config.yaml
n_layer: 13
d_model: 640
n_head: 10
n_kv_head: 10
head_dim: 64
d_mlp: 2560
vocab_size: 21941
activation: "gelu"
norm: "layernorm"
norm_place: "pre"
norm_eps: 1e-06
positions: "learned"
qk_norm: true
attn_scale: 0.125
bias: "none"
tie_embeddings: true
parallel_block: false
init: "normal"
init_std_qkv: 0.0139
init_std_o: 0.0
init_std_up: 0.0139
init_std_down: 0.0
optimizer: "soap_variant"
lr: 0.00541
beta1: 0.95
beta2: 0.99
weight_decay: 0.051
lr_head: 0.00539
warmup_steps: 78
schedule: "wsd"
decay_fraction: 0.646
decay_shape: "linear"
final_lr_fraction: 0.0
batch_tokens: [131072, 262144, 393216]
seq_len: 1024
doc_mask: true
train_tokens: 623900000
steps: 2667
dataset: "wikipedia_en"
Each number is 200 + 30 x the weight over the matrix's rms, rounded and kept within 0 to 999. Layers, rows and columns count from 0.

# q: layer 3 attention query, 640x640, rms 0.141, rows 610-631, columns 0-159
# k: layer 3 attention key, 640x640, rms 0.149, rows 610-630, columns 0-159
q610,198,193,178,194,230,198,219,204,206,218,228,182,185,198,218,174,193,209,177,164,219,216,226,161,184,194,227,193,211,204,195,218,200,201,219,181,217,177,186,229,204,198,189,177,194,174,183,201,194,186,193,210,189,217,195,203,220,175,162,228,210,191,164,212,229,190,207,187,230,232,204,183,195,144,216,171,214,187,217,165,150,164,200,147,219,185,154,192,240,192,194,216,185,178,201,200,180,189,179,206,225,229,182,230,198,233,193,193,205,203,210,188,209,211,216,184,189,157,147,196,226,176,221,181,196,227,185,229,197,200,233,204,207,214,200,202,202,172,229,187,166,222,199,190,171,184,181,217,190,207,224,228,192,162,192,197,203,233,202,224
k610,172,175,216,213,171,167,227,185,192,159,214,214,217,196,178,209,197,198,236,191,202,212,212,209,180,187,179,189,179,163,204,188,185,189,195,192,237,216,173,208,197,224,211,193,218,170,212,224,222,197,227,205,174,216,166,163,194,228,191,209,183,174,174,202,211,191,204,244,216,194,191,184,204,185,244,180,180,191,194,220,199,205,220,179,171,209,234,204,228,207,184,165,184,170,187,200,184,181,213,210,207,204,168,191,177,186,202,240,191,220,191,239,194,177,199,218,212,215,197,256,184,216,212,186,200,218,235,198,196,181,187,165,196,178,192,221,206,194,180,209,203,192,196,184,191,224,220,193,167,190,187,222,187,193,199,200,225,229,180,183
q611,217,215,180,205,197,187,195,197,194,171,220,205,215,208,176,198,217,152,236,189,172,173,167,199,195,228,166,238,191,182,184,162,209,172,217,160,230,209,208,181,217,271,166,182,187,198,234,188,222,174,201,192,180,227,203,181,204,169,194,222,198,201,177,195,171,200,212,171,179,231,206,233,194,235,177,195,177,189,228,201,198,214,178,224,187,224,216,215,176,194,212,188,176,171,183,180,231,166,192,215,203,198,215,181,196,194,226,216,185,194,169,190,202,171,196,199,199,194,200,195,171,181,221,205,213,216,208,209,221,188,219,209,191,189,212,173,188,199,197,181,195,190,205,197,230,199,189,173,186,222,192,189,215,165,219,175,192,191,198,182
k611,241,218,223,189,199,215,217,219,225,182,221,184,226,238,243,215,204,179,200,208,167,169,197,209,205,205,194,201,213,237,203,171,208,234,249,248,187,176,184,231,209,193,201,200,196,221,181,222,183,216,193,182,178,193,193,181,175,185,176,195,250,215,213,207,185,197,196,183,238,171,194,207,207,183,180,205,202,210,230,223,173,200,195,205,207,175,160,199,199,215,212,212,177,226,172,208,202,215,200,172,222,187,207,181,213,189,195,233,176,185,204,184,180,214,217,174,166,190,188,201,188,212,182,235,185,186,207,202,193,200,186,202,187,205,198,161,226,210,209,208,196,204,198,192,206,220,177,197,211,202,216,172,208,210,198,184,182,193,190,211
q612,222,212,228,186,214,192,241,207,203,212,221,207,217,206,183,197,205,181,214,242,208,180,207,192,184,221,169,232,229,211,201,218,172,220,176,196,187,238,207,183,240,193,180,189,138,207,176,213,191,220,184,214,226,199,209,181,180,219,198,207,208,212,242,167,199,254,174,234,225,196,177,227,187,248,194,173,215,203,172,252,180,213,186,174,167,188,174,201,232,214,197,239,186,180,223,193,207,194,221,225,208,196,200,223,158,219,258,190,185,232,250,163,216,228,215,218,210,205,182,219,197,187,175,183,198,207,181,198,198,207,180,223,219,167,220,204,204,198,202,200,179,164,192,185,206,219,214,228,198,204,212,206,193,185,188,228,211,223,191,198
k612,175,191,222,227,184,200,206,204,199,209,186,188,178,183,194,172,178,201,200,177,177,174,216,221,211,196,190,204,215,224,238,187,210,201,189,191,189,180,215,241,176,183,221,218,208,203,232,150,195,224,187,210,186,199,162,174,185,164,213,209,217,177,220,167,203,231,187,185,189,220,215,168,195,206,166,213,191,191,204,207,211,175,207,138,206,194,185,200,187,195,206,198,200,202,197,209,216,205,221,206,170,187,190,190,225,169,211,207,216,216,203,209,178,213,212,185,174,171,184,190,207,209,214,145,177,209,215,217,199,224,224,207,199,212,187,202,255,207,177,194,226,210,242,187,166,208,222,209,188,218,168,194,228,167,214,212,168,189,211,223
q613,216,183,223,185,182,239,182,159,229,210,195,186,195,177,199,207,227,188,204,240,226,204,185,176,206,202,245,193,217,164,175,187,227,228,167,175,160,182,237,212,227,222,222,177,245,258,213,201,212,215,169,241,190,189,212,214,208,183,216,220,186,198,199,217,224,178,177,241,190,195,191,214,188,206,211,120,190,188,163,218,152,243,181,189,210,185,203,218,238,207,190,237,220,188,205,220,212,212,199,192,194,168,160,206,221,175,204,162,200,213,222,208,167,209,237,213,179,202,193,199,209,197,179,211,225,195,190,172,210,155,206,179,171,248,194,180,179,186,233,186,216,214,188,228,213,217,210,206,178,233,159,181,229,162,201,192,150,226,186,189
k613,172,200,217,198,220,212,222,202,166,187,211,198,199,196,204,163,218,199,189,202,154,177,199,189,179,203,190,171,181,193,156,223,191,205,217,219,177,213,186,184,229,210,196,159,206,178,201,196,162,211,201,226,186,188,193,199,177,190,212,221,214,216,204,182,247,222,247,174,175,197,207,182,173,181,210,194,189,166,220,212,199,188,214,226,189,194,211,191,181,191,210,200,207,205,186,184,186,196,178,185,215,178,227,212,223,217,212,197,171,193,168,247,227,202,207,199,183,198,222,195,205,171,176,228,184,240,177,206,204,237,186,216,214,180,156,189,196,178,218,195,200,243,221,198,228,145,205,200,205,210,208,198,177,234,196,223,157,167,211,187
q614,226,184,189,196,182,218,179,201,197,214,211,179,193,206,203,189,202,206,167,196,233,214,213,184,232,197,226,233,177,162,182,203,176,206,222,219,199,199,189,198,231,221,203,207,235,184,244,197,222,187,178,175,215,186,188,229,175,197,183,208,218,206,211,185,176,176,164,203,186,205,189,154,161,193,203,202,200,171,184,166,222,177,187,202,171,188,203,239,218,232,125,212,191,197,221,244,214,183,168,209,207,146,191,211,194,232,222,153,214,208,185,207,203,173,228,249,236,179,213,199,223,169,237,179,207,180,227,199,165,227,206,208,191,188,205,206,172,206,222,202,192,244,201,163,194,184,167,219,236,222,178,231,200,206,188,231,165,202,202,185
k614,219,153,143,183,189,210,209,190,202,160,179,226,198,190,183,208,177,204,187,193,181,229,216,215,193,239,198,184,178,169,217,206,226,226,197,173,233,214,171,205,195,202,203,214,242,201,186,169,194,207,232,210,213,176,183,218,197,205,184,202,195,185,191,215,251,210,184,231,207,208,195,182,207,221,214,182,166,150,206,205,196,182,179,184,221,221,197,196,181,192,215,183,212,191,182,207,192,192,196,200,212,203,183,173,237,175,184,181,209,167,228,174,215,196,211,217,161,169,155,168,175,227,177,229,184,189,188,167,204,168,188,202,200,205,180,203,203,184,225,205,181,178,180,204,232,201,176,176,196,196,225,210,226,205,215,203,163,203,239,207
q615,196,208,206,214,200,216,183,196,256,215,223,195,205,214,211,194,182,165,220,208,193,194,179,192,194,192,243,190,173,238,188,203,166,216,193,212,171,213,209,227,202,234,204,195,187,199,228,214,194,242,161,207,195,195,209,199,165,208,213,185,237,220,207,220,206,215,215,178,199,186,224,190,185,238,191,167,243,195,211,197,188,204,185,193,183,184,235,182,225,231,200,215,211,161,208,204,183,200,228,173,135,193,238,187,175,195,212,223,208,175,208,194,183,201,218,218,226,217,206,199,224,182,220,214,201,185,193,205,200,236,179,200,190,188,212,228,209,183,216,209,173,219,222,210,171,216,228,198,196,200,181,203,191,224,195,185,191,218,192,182
k615,225,193,223,184,186,182,200,194,254,218,240,210,164,195,223,183,189,177,229,195,196,237,185,226,202,201,201,180,203,219,206,184,172,198,245,232,186,210,186,175,193,240,184,176,187,173,203,208,228,203,184,215,205,194,174,186,196,170,221,193,173,220,200,276,215,181,198,176,190,228,214,232,232,170,236,200,231,189,149,198,184,197,202,215,218,209,238,204,145,202,190,216,170,189,192,228,189,223,216,213,187,198,172,164,211,215,181,185,177,243,225,204,205,160,182,186,211,200,175,169,207,222,229,213,202,200,207,222,201,159,190,225,208,204,206,219,210,160,227,198,203,182,202,183,183,212,192,195,184,197,199,173,232,204,181,226,210,220,185,187
q616,243,212,172,215,168,245,194,163,197,242,206,233,157,216,197,194,193,189,211,195,163,236,220,198,215,226,194,178,183,173,236,208,193,211,206,206,182,197,204,177,220,177,244,197,209,167,206,215,192,199,204,245,244,211,221,264,240,258,220,196,193,196,188,190,175,214,192,193,172,209,272,203,158,199,183,172,174,239,203,218,156,195,186,223,191,238,172,213,165,195,212,205,210,193,228,198,183,199,186,174,251,234,201,204,220,179,193,167,153,210,214,194,204,209,202,176,193,212,170,203,186,147,195,206,188,190,194,231,213,179,206,175,233,188,203,232,227,176,209,225,199,223,220,245,187,185,187,202,213,163,220,185,223,218,181,211,226,215,210,225
k616,207,228,179,207,184,204,188,160,189,172,194,221,203,203,209,191,192,187,201,187,175,218,198,186,178,214,180,206,223,176,186,201,244,231,206,229,212,202,194,211,182,204,191,185,218,181,196,201,213,231,220,202,153,181,182,189,216,216,193,216,204,185,235,199,236,210,193,202,224,202,149,199,175,209,212,166,192,193,200,214,214,173,221,165,229,201,199,179,193,218,209,224,212,195,192,197,216,192,187,213,181,207,190,213,179,210,212,209,204,187,204,249,190,195,229,223,159,186,214,189,187,197,202,212,235,230,175,206,185,211,229,206,235,206,196,209,205,198,192,226,222,183,187,220,177,212,173,203,184,233,212,190,164,186,220,198,187,211,192,198
q617,229,177,186,236,200,170,173,204,179,187,180,212,246,167,208,208,188,233,219,189,179,236,223,202,194,159,211,223,200,217,217,229,221,209,233,196,216,215,194,201,192,210,171,234,190,172,242,172,175,226,186,201,224,209,233,196,171,172,222,228,162,201,184,210,183,229,191,198,182,185,213,190,192,212,180,195,197,214,217,212,187,168,226,227,180,237,198,203,203,229,187,211,210,186,190,195,185,181,208,197,221,172,216,258,245,209,164,199,190,164,251,205,168,134,196,171,203,188,190,236,213,155,200,226,247,191,191,169,224,190,198,158,174,206,202,194,209,198,198,207,234,198,233,161,199,214,201,165,195,227,200,176,201,177,201,200,182,183,208,202
k617,215,205,188,219,185,207,208,199,198,199,194,192,203,195,181,191,231,219,189,214,233,228,200,180,172,196,188,192,224,190,173,212,203,188,186,224,204,207,184,199,197,212,197,214,191,175,201,195,199,182,191,168,165,177,252,197,219,200,159,184,211,209,192,222,212,218,195,195,209,192,167,172,198,196,219,147,191,184,184,185,206,193,216,205,211,220,163,192,234,203,222,199,200,183,214,213,211,161,198,221,224,191,202,196,185,183,154,171,204,189,179,230,200,213,206,189,208,190,166,186,199,183,215,196,181,219,189,185,192,213,176,189,191,205,179,209,214,208,217,195,208,177,220,218,186,213,222,209,219,191,173,207,216,168,228,232,220,190,173,221
q618,225,192,208,189,210,202,215,196,213,220,221,202,200,169,165,190,168,251,218,195,177,224,171,249,205,197,189,212,207,169,197,227,241,238,155,225,215,177,188,199,226,194,196,188,187,187,180,194,190,174,221,230,189,212,202,208,220,197,226,209,163,185,192,169,206,196,190,196,198,209,246,226,201,200,196,211,202,187,204,231,232,210,212,207,205,182,187,219,179,197,254,219,175,197,169,191,187,214,209,193,209,210,223,179,222,188,207,203,208,190,191,210,217,201,166,241,193,202,200,195,232,191,220,213,215,203,173,180,209,178,206,180,237,192,200,226,218,189,213,230,191,201,206,204,211,182,207,152,195,223,214,187,224,209,203,206,236,180,198,199
k618,218,191,183,181,188,192,197,216,181,186,212,209,207,183,217,206,155,192,172,224,186,194,193,203,196,182,218,234,188,205,215,210,181,181,210,162,182,221,176,205,219,169,200,210,190,187,198,179,197,212,196,208,195,208,196,184,197,182,246,171,207,223,220,220,201,219,165,196,177,175,186,213,235,194,178,196,182,191,204,194,202,210,217,212,184,211,206,219,208,195,194,183,204,181,190,196,201,228,213,190,185,212,180,188,197,210,223,202,191,215,209,161,213,228,227,185,201,167,202,222,230,180,216,226,178,207,208,202,227,207,229,173,207,194,192,199,194,166,190,195,195,206,204,219,171,207,224,195,231,213,202,176,172,189,210,199,223,220,178,222
q619,202,171,181,164,200,169,209,216,218,181,214,200,227,237,193,165,208,195,224,169,189,222,158,213,190,181,233,201,202,204,198,221,216,257,246,219,229,198,207,158,186,164,203,173,188,171,194,171,202,198,195,196,206,178,156,204,181,194,203,212,175,215,182,197,212,217,214,219,186,210,196,201,144,179,215,189,210,205,207,185,204,239,215,204,243,221,228,220,221,225,213,162,230,183,240,185,195,221,160,167,211,214,229,180,235,216,228,200,191,207,191,208,213,243,206,185,205,191,144,202,217,202,247,221,168,201,208,197,180,232,217,206,208,211,223,224,197,188,233,179,198,228,221,231,224,202,196,169,223,156,199,200,221,201,225,170,205,198,231,217
k619,227,199,207,215,217,193,195,194,205,178,186,188,186,164,177,213,181,199,179,149,196,205,201,189,187,193,208,216,186,204,185,193,176,187,198,192,205,210,211,224,214,189,172,179,191,174,214,215,198,187,181,220,183,221,170,174,180,166,204,229,212,228,207,195,206,209,156,215,193,201,158,198,203,178,216,225,175,181,211,196,199,205,177,198,211,244,194,191,217,218,238,200,182,205,178,192,185,173,208,212,170,223,174,210,199,234,221,203,207,232,203,190,176,202,217,214,192,228,178,206,225,180,191,185,177,181,194,206,191,195,213,190,218,161,194,220,197,184,181,215,207,199,208,204,175,195,195,187,212,223,222,223,176,215,215,206,212,183,229,178
q620,186,184,223,196,152,221,194,175,223,203,169,196,165,197,202,198,207,227,189,169,168,204,204,232,218,225,189,173,224,154,207,216,206,196,217,166,215,181,201,185,161,186,230,189,184,191,220,223,187,203,234,237,197,193,202,188,211,207,204,219,255,222,212,190,151,195,188,234,202,203,199,221,231,165,234,207,195,177,197,208,191,226,233,189,191,204,195,204,176,179,217,242,214,228,177,220,216,204,182,210,178,210,162,239,217,201,191,213,197,220,228,214,203,213,210,194,173,192,218,210,204,179,172,195,209,181,207,173,214,176,165,181,171,191,163,179,182,215,201,214,184,200,155,203,198,225,195,228,199,205,207,224,186,218,167,187,221,196,189,212
k620,205,194,227,207,179,212,212,176,216,163,193,202,202,208,210,260,192,207,227,201,213,215,188,217,191,218,213,204,193,189,186,217,232,236,237,230,188,229,185,208,195,221,215,205,206,222,200,224,196,197,213,190,224,200,227,176,194,192,181,207,213,172,210,175,225,210,184,195,198,188,210,183,189,193,222,201,182,191,221,211,203,230,217,222,192,219,189,191,206,230,220,193,187,199,179,191,211,221,229,219,210,211,175,207,223,172,193,189,214,193,182,221,201,200,208,186,215,212,184,187,191,176,222,201,208,212,194,195,213,212,176,188,208,214,193,221,201,171,187,198,204,209,193,199,204,180,205,229,180,198,242,206,170,184,245,196,159,207,230,222
q621,193,219,220,186,202,211,201,188,137,185,180,226,202,187,193,214,182,159,203,207,222,204,185,227,237,190,198,228,200,231,201,191,179,232,228,212,206,223,202,207,150,238,187,211,206,159,195,190,171,146,175,203,221,201,163,208,170,220,243,157,157,205,182,175,228,206,162,209,204,185,184,187,243,216,210,144,229,146,199,225,225,204,166,199,208,227,222,228,179,190,155,186,232,200,153,229,203,224,185,184,215,200,188,203,235,243,169,186,204,209,219,241,187,161,188,173,172,214,225,168,203,165,205,181,212,213,143,181,218,206,198,189,168,165,202,150,224,209,186,214,202,171,168,212,166,222,191,220,185,209,182,213,185,189,218,258,195,158,175,225
k621,231,194,228,195,200,200,222,183,229,214,202,202,199,223,199,204,156,186,205,186,208,195,199,203,187,177,207,221,222,248,224,219,183,217,203,186,195,188,163,217,227,217,210,223,179,184,187,217,212,168,205,176,175,211,189,238,229,193,199,216,200,198,173,176,218,175,204,194,204,184,213,167,188,194,181,204,185,181,206,189,190,175,182,193,216,186,165,231,174,182,177,193,220,213,169,215,210,235,197,189,213,248,216,219,169,181,206,229,173,179,206,199,229,181,223,209,205,188,192,179,207,213,201,207,216,199,176,204,212,210,192,213,198,219,193,200,227,196,200,153,182,203,211,210,205,170,188,205,212,201,239,203,168,189,167,198,219,204,199,182
q622,241,168,194,193,201,217,165,198,163,187,208,154,195,191,212,194,186,191,222,209,195,199,190,213,208,183,257,204,200,195,169,192,203,190,174,229,207,196,185,217,195,233,241,191,231,250,255,195,201,245,206,211,234,192,194,224,180,178,190,186,204,157,237,209,188,185,230,200,199,201,197,197,181,216,188,176,149,195,205,231,166,200,207,186,212,199,212,200,241,182,204,203,161,206,194,215,215,212,197,149,222,201,211,184,233,164,190,157,201,218,182,222,207,225,231,248,149,210,244,172,208,193,199,194,154,207,191,212,192,206,221,219,187,214,201,194,204,218,202,211,192,211,221,205,209,232,222,257,209,182,204,181,207,235,188,208,216,175,165,195
k622,218,206,202,193,227,170,237,195,185,200,203,224,223,182,199,192,211,173,226,204,190,180,193,213,153,224,201,206,178,196,186,216,168,201,235,199,147,171,169,201,210,188,209,195,231,170,220,216,192,224,251,191,172,227,176,203,253,227,212,174,212,182,220,192,214,165,189,196,176,203,228,157,197,176,186,179,215,202,205,206,195,205,184,180,225,213,203,228,188,197,219,214,200,204,233,169,206,200,181,195,193,205,195,199,186,182,237,224,208,208,198,190,209,205,205,209,222,185,229,199,177,156,239,159,168,168,196,185,214,207,206,234,166,183,201,222,198,198,174,196,153,166,183,226,184,181,216,213,210,202,207,208,230,183,166,180,199,183,216,179
q623,154,212,168,207,209,189,216,175,205,194,201,186,188,201,239,193,190,203,248,199,224,191,249,224,161,168,185,153,215,158,181,242,230,210,191,183,208,210,179,218,242,192,170,186,204,203,180,220,214,203,195,236,165,203,195,182,180,223,214,177,191,192,195,206,202,168,203,169,186,166,216,161,232,188,186,175,188,179,148,220,194,224,185,190,183,130,222,190,159,222,215,200,214,163,205,197,167,245,176,197,207,224,159,206,226,190,169,188,221,195,185,209,223,154,189,190,187,187,185,200,203,170,203,174,193,221,218,169,191,197,183,165,251,222,167,176,189,201,202,207,204,209,190,193,200,221,210,210,176,205,175,215,189,189,225,200,190,225,202,204
k623,218,186,237,226,225,174,203,213,216,207,206,236,204,205,222,198,216,206,232,190,167,194,216,179,212,178,189,205,191,184,179,207,202,229,198,224,195,203,199,192,183,199,186,204,216,230,218,184,237,217,181,187,194,195,189,179,184,219,217,233,226,232,215,194,171,216,230,177,215,211,221,204,174,163,187,208,197,188,205,196,215,184,194,250,212,177,213,202,220,173,211,188,199,185,220,196,208,235,225,213,213,252,204,189,193,198,209,214,231,190,213,191,220,219,191,221,193,214,212,220,194,186,209,198,174,214,214,179,190,201,192,198,183,178,187,209,218,181,211,208,214,241,209,191,183,203,200,229,208,250,200,210,206,226,199,169,204,212,187,219
q624,198,220,217,183,188,186,195,217,189,220,202,212,215,175,202,212,217,217,176,210,170,207,194,218,197,195,232,184,169,217,215,259,185,191,213,163,229,203,177,201,141,195,189,203,180,210,208,192,198,235,205,163,184,197,188,233,174,205,192,219,210,177,201,206,205,228,189,189,231,206,245,192,181,199,204,235,192,210,188,212,189,191,181,206,206,209,228,193,191,192,200,185,201,193,229,201,173,198,210,210,169,171,146,199,217,202,237,236,183,172,205,241,198,192,182,226,189,185,197,230,152,222,227,212,200,215,215,234,228,204,175,230,200,213,172,201,188,192,193,191,216,198,201,211,183,206,184,199,172,217,215,200,166,211,170,167,192,188,188,200
k624,174,209,197,179,186,194,192,183,243,220,187,191,187,212,205,200,216,197,226,189,209,197,211,224,186,177,168,196,182,167,223,210,194,215,206,236,194,183,174,172,227,209,220,220,225,180,205,197,212,199,177,189,213,221,207,203,218,220,198,218,196,232,198,217,213,218,178,219,202,204,246,239,214,179,225,211,199,196,173,212,205,235,187,184,171,211,207,216,188,178,191,221,203,198,199,203,249,237,216,219,219,199,187,167,201,187,235,230,215,218,192,227,220,195,189,229,219,227,181,202,215,211,234,183,148,182,201,204,193,193,206,236,162,218,168,214,249,184,206,218,183,204,203,223,187,206,170,229,226,214,225,182,184,193,207,191,217,203,190,214
q625,232,154,216,180,206,216,222,195,138,199,243,180,233,261,216,205,187,234,241,205,228,188,203,203,217,214,199,218,238,234,195,203,176,211,199,171,204,187,179,172,158,197,209,135,172,151,198,163,208,211,155,218,142,220,156,231,202,173,209,209,234,278,212,220,195,234,182,157,178,207,200,206,189,251,184,199,172,207,198,218,211,204,206,243,194,215,220,204,196,164,219,178,223,186,219,182,159,144,172,216,190,211,225,182,231,236,206,173,207,165,177,228,217,160,183,220,199,203,176,198,234,223,213,193,217,194,226,175,213,190,216,198,154,210,200,217,220,179,220,198,187,204,210,150,258,205,179,210,176,218,230,223,208,200,173,177,206,189,217,204
k625,180,200,191,215,188,187,223,237,174,201,172,189,212,204,221,184,190,179,179,221,184,205,229,184,208,209,207,197,216,206,199,175,182,215,232,186,224,205,188,195,196,196,201,196,220,204,190,165,202,196,185,203,226,201,181,180,184,234,192,178,193,192,202,191,198,190,192,210,180,210,172,200,213,201,208,216,228,215,203,175,191,208,224,169,196,189,214,204,215,225,215,230,171,195,203,187,213,181,187,170,175,204,153,207,211,209,187,200,175,184,176,196,225,202,209,185,199,201,195,221,217,200,217,227,194,191,175,216,200,205,164,186,167,197,201,192,207,199,176,224,177,210,209,189,210,184,200,195,199,207,189,192,225,209,225,219,187,184,182,191
q626,177,231,159,191,172,216,183,213,166,197,201,186,209,223,165,210,218,133,183,190,182,196,229,212,175,173,188,210,177,174,218,188,223,168,172,218,174,203,203,191,170,211,180,218,184,209,182,211,219,199,254,222,208,203,188,194,224,235,143,209,216,206,198,233,102,220,173,251,197,181,203,219,184,229,225,249,225,210,215,178,220,205,155,222,214,213,231,175,247,214,188,189,203,189,193,195,222,224,194,205,218,229,193,180,160,188,218,216,217,211,181,189,187,173,214,185,190,201,226,220,201,203,168,194,229,148,133,189,166,241,180,200,171,196,210,196,206,208,177,214,175,215,230,218,166,194,181,226,220,193,160,222,182,226,223,204,240,155,184,208
k626,227,217,184,225,184,202,192,221,200,217,189,185,182,202,217,192,200,205,196,214,209,174,182,164,255,234,203,209,215,207,220,215,187,179,221,211,209,165,207,215,207,209,169,221,213,229,185,192,215,216,186,168,228,189,194,173,158,223,214,236,193,223,195,208,203,204,180,222,230,193,195,205,177,224,196,178,187,201,164,206,186,181,192,202,170,220,221,220,238,201,210,219,170,242,192,189,208,191,195,192,226,174,199,162,232,176,158,188,182,186,223,213,172,215,191,179,251,198,187,173,179,219,202,193,214,201,192,206,194,175,203,230,196,201,227,181,230,229,211,183,250,198,211,229,194,218,195,227,188,208,216,191,168,211,183,189,191,201,221,203
q627,224,218,208,231,204,192,169,227,243,188,169,238,194,237,199,209,197,205,165,238,206,193,203,160,175,202,226,162,201,183,162,206,200,170,205,222,226,172,199,197,191,171,174,251,185,189,166,187,181,203,181,208,194,228,165,211,187,166,188,209,195,197,204,191,184,202,247,191,188,211,198,193,185,203,154,168,175,182,165,197,215,192,193,227,214,223,185,230,183,211,215,221,208,183,183,220,203,207,189,188,170,227,239,224,186,201,228,239,186,197,210,199,215,190,175,213,210,194,202,185,189,186,231,154,156,222,216,242,213,220,194,224,194,202,164,217,221,231,206,196,206,202,196,216,207,180,207,144,192,232,228,158,266,195,197,186,221,178,172,222
k627,224,204,233,151,175,194,164,205,227,182,198,175,217,204,178,205,225,222,190,207,220,185,232,221,230,213,183,187,203,197,194,198,195,202,181,204,189,241,167,195,176,211,161,173,171,212,226,204,214,183,183,171,184,170,191,213,213,223,181,201,223,233,198,189,226,234,208,193,171,217,166,243,237,186,197,207,201,200,199,221,213,210,207,167,183,190,193,187,209,213,214,229,187,222,192,208,169,190,188,227,210,214,163,184,208,234,210,200,200,203,214,206,190,205,210,208,148,168,176,217,181,181,216,200,205,235,226,188,188,179,225,173,195,226,189,234,180,189,223,240,172,237,209,189,197,171,232,203,193,175,152,203,202,180,220,189,209,186,193,232
q628,213,221,212,195,198,203,160,197,192,165,228,179,228,181,182,190,179,182,168,176,206,243,226,207,187,187,202,190,198,179,187,231,215,179,207,194,236,194,185,191,186,204,179,236,177,215,170,201,153,203,189,168,178,213,210,216,255,169,236,180,225,205,198,192,130,208,182,222,203,206,216,223,190,181,176,206,189,196,250,254,170,221,200,236,211,213,200,201,198,180,213,178,258,233,185,224,167,201,235,243,150,224,230,202,200,188,220,167,186,213,153,233,216,216,209,178,198,250,187,195,268,190,230,184,199,193,217,192,203,190,215,188,242,149,213,183,235,195,205,190,214,234,175,200,205,186,211,145,185,188,189,187,165,201,189,152,184,226,181,183
k628,239,219,212,209,181,206,209,183,231,177,215,200,214,231,209,215,231,174,190,208,193,204,196,196,221,216,198,248,213,235,182,219,197,178,194,191,209,165,214,232,194,188,229,155,212,193,194,184,211,183,171,211,196,193,215,212,190,195,196,215,217,206,199,192,201,197,199,172,203,244,209,222,215,202,171,217,203,238,198,236,213,199,224,190,218,187,170,203,193,216,186,212,176,236,211,198,195,199,222,217,216,197,206,182,212,207,220,209,221,161,207,180,180,205,191,212,205,188,177,188,197,183,193,219,180,193,257,197,186,182,228,182,182,215,212,197,184,202,213,218,184,162,193,211,203,234,198,170,238,212,161,232,253,203,177,194,232,203,194,170
q629,234,209,232,177,215,196,173,189,191,206,215,212,163,192,187,220,209,222,195,203,205,184,164,187,211,214,209,201,177,213,192,161,157,183,204,206,177,220,214,210,189,198,200,232,253,199,211,202,257,211,206,141,165,220,179,174,197,190,201,192,138,230,229,220,208,196,163,216,186,187,209,179,219,191,225,224,228,174,219,188,196,210,225,149,197,210,169,199,177,193,223,221,148,200,194,214,201,203,216,254,196,165,212,171,211,176,191,222,181,245,205,221,195,225,233,210,224,217,189,215,222,165,187,185,217,193,202,164,229,211,205,145,193,196,214,223,208,199,199,207,189,240,250,178,199,153,166,228,222,257,227,174,194,237,218,191,232,170,199,161
k629,185,184,178,199,187,186,180,218,208,219,185,194,214,198,176,182,212,205,176,199,182,231,220,231,209,215,200,223,210,222,222,223,215,171,232,207,216,219,163,233,175,171,200,194,209,197,212,205,209,202,228,185,193,190,206,213,212,172,191,200,216,193,192,203,216,193,222,219,217,217,232,214,203,167,210,205,169,210,186,204,204,198,178,175,222,191,222,232,194,186,210,220,224,196,187,196,176,199,217,173,256,206,238,228,194,193,170,218,198,195,184,203,202,197,188,191,203,178,216,228,187,206,221,186,183,184,207,189,234,232,194,210,187,212,211,185,184,239,191,166,195,193,174,187,166,199,195,182,169,206,208,191,217,184,176,180,227,215,189,189
q630,208,208,204,218,189,223,219,214,209,198,193,216,211,212,197,228,204,229,194,213,227,199,180,172,213,229,206,178,221,216,200,198,198,185,223,250,208,227,189,217,215,229,191,183,211,197,184,196,206,203,206,221,222,200,226,197,198,188,198,195,204,212,208,173,190,192,198,200,185,170,171,214,205,197,204,210,209,174,185,233,210,194,224,169,205,218,223,228,180,212,203,212,183,222,217,235,195,206,205,207,203,150,180,223,176,184,188,194,192,210,228,169,185,206,198,167,228,197,200,217,221,218,186,194,196,163,205,175,163,209,190,201,171,192,189,177,215,190,213,194,201,185,204,222,199,200,204,202,202,237,225,170,204,194,182,209,183,202,203,205
k630,199,240,195,221,221,211,178,227,188,190,191,200,207,207,194,175,192,229,208,220,193,179,223,191,186,206,178,220,225,208,201,177,219,212,194,159,205,174,185,171,168,185,201,179,224,211,226,211,182,170,187,189,198,194,185,178,195,195,228,215,204,207,193,184,214,221,205,238,160,201,229,206,210,176,194,177,214,191,194,214,217,167,180,184,171,211,183,181,190,157,204,202,211,217,245,214,170,197,199,198,234,194,224,179,197,154,186,201,201,207,213,183,203,211,220,209,183,163,176,223,182,192,204,193,231,191,178,184,203,199,190,236,185,196,176,213,195,191,179,181,168,199,220,221,210,205,196,239,196,216,214,191,213,209,201,201,159,177,229,205
q631,177,180,178,214,184,185,197,196,230,226,183,181,178,193,210,158,212,183,210,230,193,161,236,168,206,185,207,230,207,238,173,206,191,241,219,164,161,191,230,201,180,209,184,188,193,159,201,207,152,188,181,166,201,216,238,228,175,204,182,210,203,242,197,211,243,232,233,227,212,196,205,214,243,180,211,215,239,163,203,188,216,186,178,162,195,205,195,214,167,198,225,228,211,198,193,245,132,198,206,229,217,188,197,180,175,210,226,164,180,224,235,192,181,251,217,173,189,178,180,189,189,198,222,172,204,167,201,165,203,208,196,190,204,194,248,244,195,230,216,208,217,178,211,173,206,157,167,234,212,184,208,212,185,169,193,235,217,221,186,213